{"num_hidden_layers": 23, "hidden_size": 64, "num_attention_heads": 4, "num_key_value_heads": 4, "head_dim": 32, "intermediate_size": 192, "vocab_size": 2048, "hidden_act": "geglu", "norm": "layernorm", "norm_place": "pre", "norm_eps": 1e-06, "positions": "rope", "rope_theta": 10000.0, "rope_fraction": 1.0, "qk_norm": false, "attn_scale": 0.177, "bias": "none", "tie_word_embeddings": true, "parallel_block": false, "init": "normal", "init_std_qkv": 0.08, "init_std_o": 0.08, "init_std_up": 0.08, "init_std_down": 0.0, "optimizer": "adamw", "learning_rate": 0.00349, "beta1": 0.9, "beta2": 0.95, "weight_decay": 0.1, "lr_head": 0.00945, "max_grad_norm": 1.0, "warmup_steps": 308, "schedule": "wsd", "decay_fraction": 1.0, "decay_shape": "cos", "final_lr_fraction": 0.1, "batch_tokens": [16384, 32768, 49152], "max_seq_len": 512, "doc_mask": true, "train_tokens": 129700000, "max_steps": 4050, "dataset": "wikipedia_en"}
Each number is 50 + 10 x the weight over its row's rms, rounded and kept within 0 to 99. Layers, rows and columns count from 0. The size before them is the row's rms in percent of the matrix's.

# up: layer 3 MLP up, 192x64, rms 0.145, rows 30-60, columns 32-63
# down: layer 3 MLP down (transposed), 192x64, rms 0.133, rows 30-60, columns 32-63
# gate: layer 3 MLP gate, 192x64, rms 0.151, rows 31-61, columns 32-63
up30 097:45 56 56 61 52 32 57 50 49 58 68 67 62 42 64 47 50 39 53 55 36 52 43 40 49 62 44 52 46 34 48 47
down30 101:48 51 55 41 60 41 47 49 46 41 50 51 58 46 41 53 44 42 38 46 54 50 53 61 45 40 57 46 64 47 22 59
gate31 100:34 63 41 37 61 52 56 39 32 41 33 51 60 42 39 58 62 42 66 66 58 51 47 49 54 35 58 51 59 50 48 47
up31 107:32 33 51 39 52 47 56 42 33 44 49 64 40 44 50 60 40 31 66 49 64 51 35 54 40 55 53 55 62 60 51 45
down31 101:71 57 53 57 59 47 54 61 43 42 58 47 46 50 64 61 46 67 42 63 49 45 50 63 53 41 50 37 70 36 54 48
gate32 108:53 58 66 40 26 43 37 56 47 35 51 57 54 37 52 65 48 37 51 50 43 76 59 44 55 57 57 57 52 27 44 55
up32 108:42 61 40 61 67 39 49 38 41 60 40 69 52 53 50 57 72 59 54 51 54 49 61 61 28 58 38 56 54 52 57 43
down32 108:45 54 61 39 42 29 51 52 45 50 49 52 45 60 50 48 58 29 50 66 35 72 52 41 64 62 39 52 52 37 50 62
gate33 105:69 44 35 57 39 30 58 54 39 51 68 42 52 53 33 63 54 37 42 30 53 50 46 49 42 51 52 50 36 73 32 29
up33 105:65 43 61 58 61 54 68 39 41 51 70 56 53 51 57 39 52 49 58 45 35 66 63 62 40 31 50 45 49 69 60 57
down33 108:35 56 56 34 46 53 31 45 46 42 40 44 59 62 64 51 47 65 67 56 55 36 58 36 49 70 51 48 65 26 57 45
gate34 097:44 41 41 47 33 33 68 46 63 41 43 47 65 62 43 59 53 45 49 69 48 44 40 39 54 46 38 57 58 54 52 27
up34 105:42 54 48 55 50 61 39 43 45 47 53 35 48 47 61 59 67 60 55 32 59 45 63 49 41 54 52 51 42 46 55 69
down34 104:34 50 52 36 41 47 49 43 53 45 32 44 52 52 56 59 63 67 52 54 58 72 53 35 27 48 49 48 67 51 55 42
gate35 113:51 42 62 31 41 28 55 39 47 52 49 54 62 39 50 50 53 51 66 64 52 50 41 48 53 62 69 64 60 56 50 57
up35 113:47 45 35 49 48 61 38 67 53 54 60 48 53 38 54 63 39 50 39 37 62 59 31 46 30 58 47 25 51 58 47 62
down35 108:53 45 45 45 49 48 65 64 55 52 36 56 50 47 50 45 53 43 65 60 54 53 58 52 69 49 50 59 54 52 72 56
gate36 102:52 48 51 34 49 49 47 59 50 73 48 38 45 55 53 57 78 31 67 48 45 69 60 44 62 45 53 58 32 21 45 51
up36 108:44 37 51 60 60 53 43 59 38 33 48 57 62 38 44 48 30 68 57 41 42 55 35 47 39 51 40 49 55 55 56 51
down36 104:52 33 54 51 40 54 48 63 54 55 36 53 50 50 56 48 55 33 48 62 59 52 55 53 54 33 57 62 40 45 51 37
gate37 100:58 46 59 38 32 48 55 68 49 39 46 53 47 35 63 80 52 60 49 51 67 47 52 51 59 30 43 58 36 46 46 41
up37 093:47 65 65 65 55 53 47 57 48 52 50 58 45 51 51 53 48 49 44 70 55 45 59 52 56 51 45 50 33 42 61 38
down37 097:52 32 30 53 47 43 45 34 57 47 52 44 53 42 61 39 34 50 43 40 34 43 45 31 50 55 57 58 59 49 61 64
gate38 097:63 57 38 56 42 38 49 49 57 54 50 41 48 55 57 57 61 45 61 48 61 68 71 41 36 47 59 58 39 48 43 37
up38 096:41 46 66 34 49 53 50 42 38 33 43 52 57 44 45 39 45 55 66 53 35 48 37 56 57 45 46 49 46 34 53 49
down38 096:65 45 50 54 46 51 49 49 53 47 44 49 54 47 37 47 66 43 66 61 59 53 61 50 44 52 52 59 59 52 32 32
gate39 119:66 67 55 43 54 52 44 59 53 26 49 66 59 44 69 63 41 43 62 48 40 75 52 45 57 51 45 63 45 40 51 58
up39 112:62 76 52 42 59 64 34 62 41 41 54 49 50 50 57 49 57 71 53 47 37 55 50 41 64 43 44 57 33 50 66 41
down39 107:44 43 55 57 52 52 48 51 60 57 77 34 63 49 46 49 53 34 53 27 44 32 66 65 57 34 46 41 53 46 51 72
gate40 093:37 53 65 60 52 58 35 59 27 30 56 39 56 43 45 42 63 57 50 44 58 57 47 60 37 46 52 61 48 56 66 34
up40 094:55 51 57 42 25 67 45 58 59 65 41 51 49 33 39 49 62 52 46 63 35 44 50 46 60 46 50 39 47 41 60 50
down40 094:62 44 35 70 48 44 53 23 50 50 53 48 44 63 58 50 55 58 58 45 57 36 47 70 43 65 45 62 64 59 38 45
gate41 100:35 37 45 42 54 51 54 49 51 61 49 46 46 27 50 45 44 53 45 59 43 53 70 43 49 40 62 60 51 45 42 47
up41 106:63 58 41 40 58 55 49 70 36 68 66 41 39 42 59 49 45 43 68 43 31 46 62 38 60 47 45 64 45 54 32 47
down41 106:61 45 65 53 52 50 70 53 51 51 47 61 17 68 47 55 59 51 45 53 55 46 41 41 32 39 55 50 39 44 60 36
gate42 092:74 57 57 52 63 60 40 35 30 42 47 62 55 63 43 49 52 45 50 58 44 71 55 49 37 43 33 60 50 54 55 39
up42 079:44 59 52 45 63 42 38 49 56 61 42 54 39 47 65 60 61 24 39 58 82 57 53 53 43 44 54 46 53 32 41 45
down42 084:30 48 53 55 64 65 61 48 63 47 54 54 47 52 45 58 47 64 57 65 50 43 41 30 48 64 32 29 65 53 52 44
gate43 097:55 56 43 61 33 53 42 28 37 60 47 52 49 47 38 43 50 57 67 64 49 48 56 52 43 66 57 56 47 62 60 29
up43 100:47 40 61 42 44 56 55 63 74 49 65 53 48 53 62 53 65 35 36 37 49 52 55 32 56 42 52 45 47 34 46 50
down43 091:28 46 60 57 61 54 76 43 47 55 47 59 51 49 36 45 50 38 53 51 41 53 60 44 64 56 58 39 54 54 38 48
gate44 101:51 57 68 35 39 44 48 57 58 65 38 42 57 33 31 53 61 65 41 52 54 50 62 58 46 46 59 53 65 57 42 45
up44 106:51 43 39 52 58 58 50 35 59 59 56 48 41 55 60 42 50 56 62 41 51 57 37 48 57 57 49 56 43 46 51 59
down44 105:46 50 62 39 60 68 62 62 62 52 50 61 52 47 42 57 61 48 49 45 50 52 56 56 55 34 55 44 48 62 53 45
gate45 101:58 48 47 70 39 47 46 44 37 47 44 33 58 48 47 41 57 50 48 49 52 61 55 50 61 40 52 45 56 53 71 27
up45 103:37 20 61 51 50 38 45 48 39 54 56 49 67 44 28 50 34 63 59 41 44 69 46 53 47 41 53 55 53 41 32 60
down45 100:58 67 51 44 49 60 45 50 62 44 64 57 39 61 60 41 64 42 45 55 36 26 64 48 58 47 61 49 35 61 34 33
gate46 086:49 49 66 63 36 54 63 52 58 46 53 39 45 40 33 65 48 50 47 53 51 50 51 37 74 52 58 54 45 47 59 49
up46 086:45 67 40 23 59 48 53 38 50 41 41 61 62 70 44 53 59 50 45 51 57 52 65 40 52 70 37 54 55 49 45 48
down46 087:55 39 28 54 41 48 55 56 58 58 43 34 50 53 56 53 59 59 45 48 49 60 52 20 45 53 52 50 56 52 43 70
gate47 095:61 58 58 63 59 47 52 54 59 53 59 56 57 58 54 41 43 32 36 49 34 35 59 50 51 66 49 36 49 66 39 64
up47 093:42 54 55 32 69 41 51 60 45 39 42 52 37 49 48 54 31 54 45 64 66 57 53 67 65 59 38 49 30 43 54 51
down47 096:53 47 39 48 43 57 60 53 40 59 51 51 52 43 48 56 59 40 41 41 47 43 42 49 25 45 50 52 63 37 58 47
gate48 103:36 35 53 70 64 61 67 47 36 39 60 54 45 50 53 53 59 39 69 44 54 39 53 46 36 67 52 58 50 41 41 31
up48 103:36 51 43 54 53 53 54 38 34 46 42 76 44 69 52 50 51 32 59 55 58 20 56 70 52 50 63 53 59 53 43 57
down48 097:61 61 39 39 45 50 38 70 60 48 51 49 58 52 36 49 49 64 31 44 40 62 45 43 31 58 51 49 40 64 55 46
gate49 107:56 63 55 52 64 59 51 61 44 56 53 42 63 42 46 50 52 43 44 32 34 38 56 42 62 43 63 47 55 48 55 44
up49 106:64 37 66 56 45 40 71 41 47 50 53 34 29 38 59 25 59 34 40 42 37 49 55 57 44 68 49 50 59 48 45 55
down49 102:51 55 56 49 41 26 53 44 33 41 38 43 52 70 55 43 50 57 60 61 69 58 50 50 63 33 57 38 54 50 45 54
gate50 091:38 54 48 34 38 43 41 54 53 47 57 47 47 43 45 58 62 52 52 57 57 56 62 50 54 40 32 43 49 49 42 60
up50 087:48 44 49 59 66 59 45 47 49 59 50 56 58 58 52 54 42 45 46 59 46 49 30 67 39 56 66 60 62 58 64 49
down50 091:54 48 64 60 36 60 42 37 55 40 61 58 39 59 60 60 56 48 54 57 48 41 43 46 66 38 50 53 40 58 42 44
gate51 102:64 55 44 47 55 47 49 55 40 56 55 33 60 37 37 56 58 42 57 50 49 55 55 28 45 42 45 64 42 53 48 38
up51 102:53 36 57 49 38 56 49 40 67 68 48 53 37 59 64 50 57 50 58 41 45 60 62 56 53 40 42 46 68 44 66 51
down51 104:63 51 53 45 43 34 32 53 79 33 44 50 43 55 48 58 74 43 52 47 40 54 56 52 53 43 48 39 41 61 57 43
gate52 106:47 46 50 40 31 60 40 36 48 42 48 37 48 48 56 52 55 43 50 50 56 47 38 44 47 51 43 70 36 61 51 51
up52 100:40 55 71 42 43 60 37 49 50 36 38 36 46 42 62 43 61 57 53 41 48 66 44 47 55 48 52 61 56 34 75 43
down52 103:55 63 57 38 47 58 36 36 60 66 60 53 57 49 47 41 38 63 49 47 34 42 47 51 55 52 55 57 23 52 38 60
gate53 111:51 61 46 38 45 55 58 44 53 46 48 53 57 56 46 53 54 55 42 57 23 49 36 33 56 56 46 72 46 53 38 43
up53 111:62 73 53 42 55 24 59 71 41 66 59 52 34 55 56 56 32 39 42 54 45 51 41 39 57 48 69 62 64 52 51 55
down53 111:51 43 38 46 58 44 52 62 58 50 51 49 26 56 55 45 53 51 40 31 40 47 32 58 46 62 51 55 56 51 66 40
gate54 102:53 47 56 51 50 37 41 53 34 51 36 47 62 52 47 53 57 66 49 69 61 51 61 57 53 44 59 65 36 47 64 49
up54 110:50 59 63 42 47 61 42 68 59 44 54 44 37 34 44 29 57 51 52 50 49 55 49 45 47 46 45 52 60 44 45 47
down54 109:51 45 46 35 52 45 65 54 58 46 55 58 57 42 52 60 48 45 60 46 41 58 62 57 26 49 44 72 43 56 60 36
gate55 105:60 69 58 46 46 56 43 55 54 32 35 28 63 47 35 59 33 52 69 63 45 61 45 32 45 43 43 54 56 44 60 51
up55 101:70 44 43 47 38 46 40 59 51 65 42 41 53 41 36 35 49 44 61 45 47 49 55 59 60 33 65 58 64 52 38 51
down55 103:52 41 48 57 64 55 55 54 50 45 63 66 44 38 64 57 50 56 47 44 49 37 75 56 51 64 43 57 43 58 58 33
gate56 098:45 48 73 31 41 48 54 50 60 49 61 53 62 47 42 55 45 40 58 45 56 62 53 50 54 56 38 67 44 45 35 37
up56 097:50 38 37 55 59 36 41 61 48 50 57 46 50 44 52 49 39 43 50 35 58 48 40 55 45 41 46 60 32 47 58 35
down56 098:59 64 70 32 50 43 37 38 48 38 46 52 61 50 44 38 62 45 48 33 61 76 49 46 47 52 54 52 46 54 60 68
gate57 091:63 28 37 49 52 49 55 30 55 60 58 46 51 54 47 41 51 40 46 43 48 34 56 41 41 56 42 68 55 57 46 61
up57 088:51 63 57 52 55 57 62 56 26 39 30 44 52 54 49 51 53 39 48 53 40 61 39 53 61 65 58 41 31 29 60 52
down57 086:50 59 47 58 52 45 59 50 50 47 37 53 41 37 50 62 46 27 48 56 58 42 53 45 27 45 60 40 59 51 50 45
gate58 114:58 44 46 39 60 46 50 56 41 52 59 56 57 59 59 55 55 52 73 60 31 37 42 51 45 34 45 61 59 43 66 34
up58 097:40 49 44 58 50 55 57 58 58 67 46 44 43 60 37 53 48 44 48 68 44 56 40 54 58 63 34 50 47 57 55 41
down58 104:58 40 58 33 69 51 49 39 52 33 47 47 38 48 35 35 63 45 50 60 45 47 20 40 48 65 46 50 60 66 46 64
gate59 110:52 44 81 49 46 42 41 44 59 50 49 53 50 41 34 48 55 46 54 72 55 54 55 54 39 41 66 68 47 53 57 25
up59 106:44 67 57 52 41 64 24 46 57 32 45 62 59 49 50 47 52 74 60 47 56 54 33 43 54 56 66 62 36 50 55 39
down59 100:58 59 49 51 47 47 55 54 52 50 54 35 47 46 53 32 41 58 60 54 48 40 43 70 47 55 39 40 65 44 48 58
gate60 116:48 37 48 54 43 41 56 56 59 57 64 40 56 57 37 46 55 35 48 46 51 63 42 58 39 54 54 65 37 60 38 49
up60 109:53 44 62 56 52 55 64 67 43 57 54 38 57 44 49 35 54 47 43 50 54 35 21 68 60 58 53 49 27 58 55 55
down60 102:63 53 65 43 47 60 42 43 31 54 52 58 50 56 46 54 43 45 48 57 37 65 55 55 46 41 45 62 62 64 61 57
gate61 100:41 50 62 24 45 42 60 57 44 52 56 39 50 47 46 69 52 57 60 58 38 46 46 42 56 40 74 47 53 62 52 34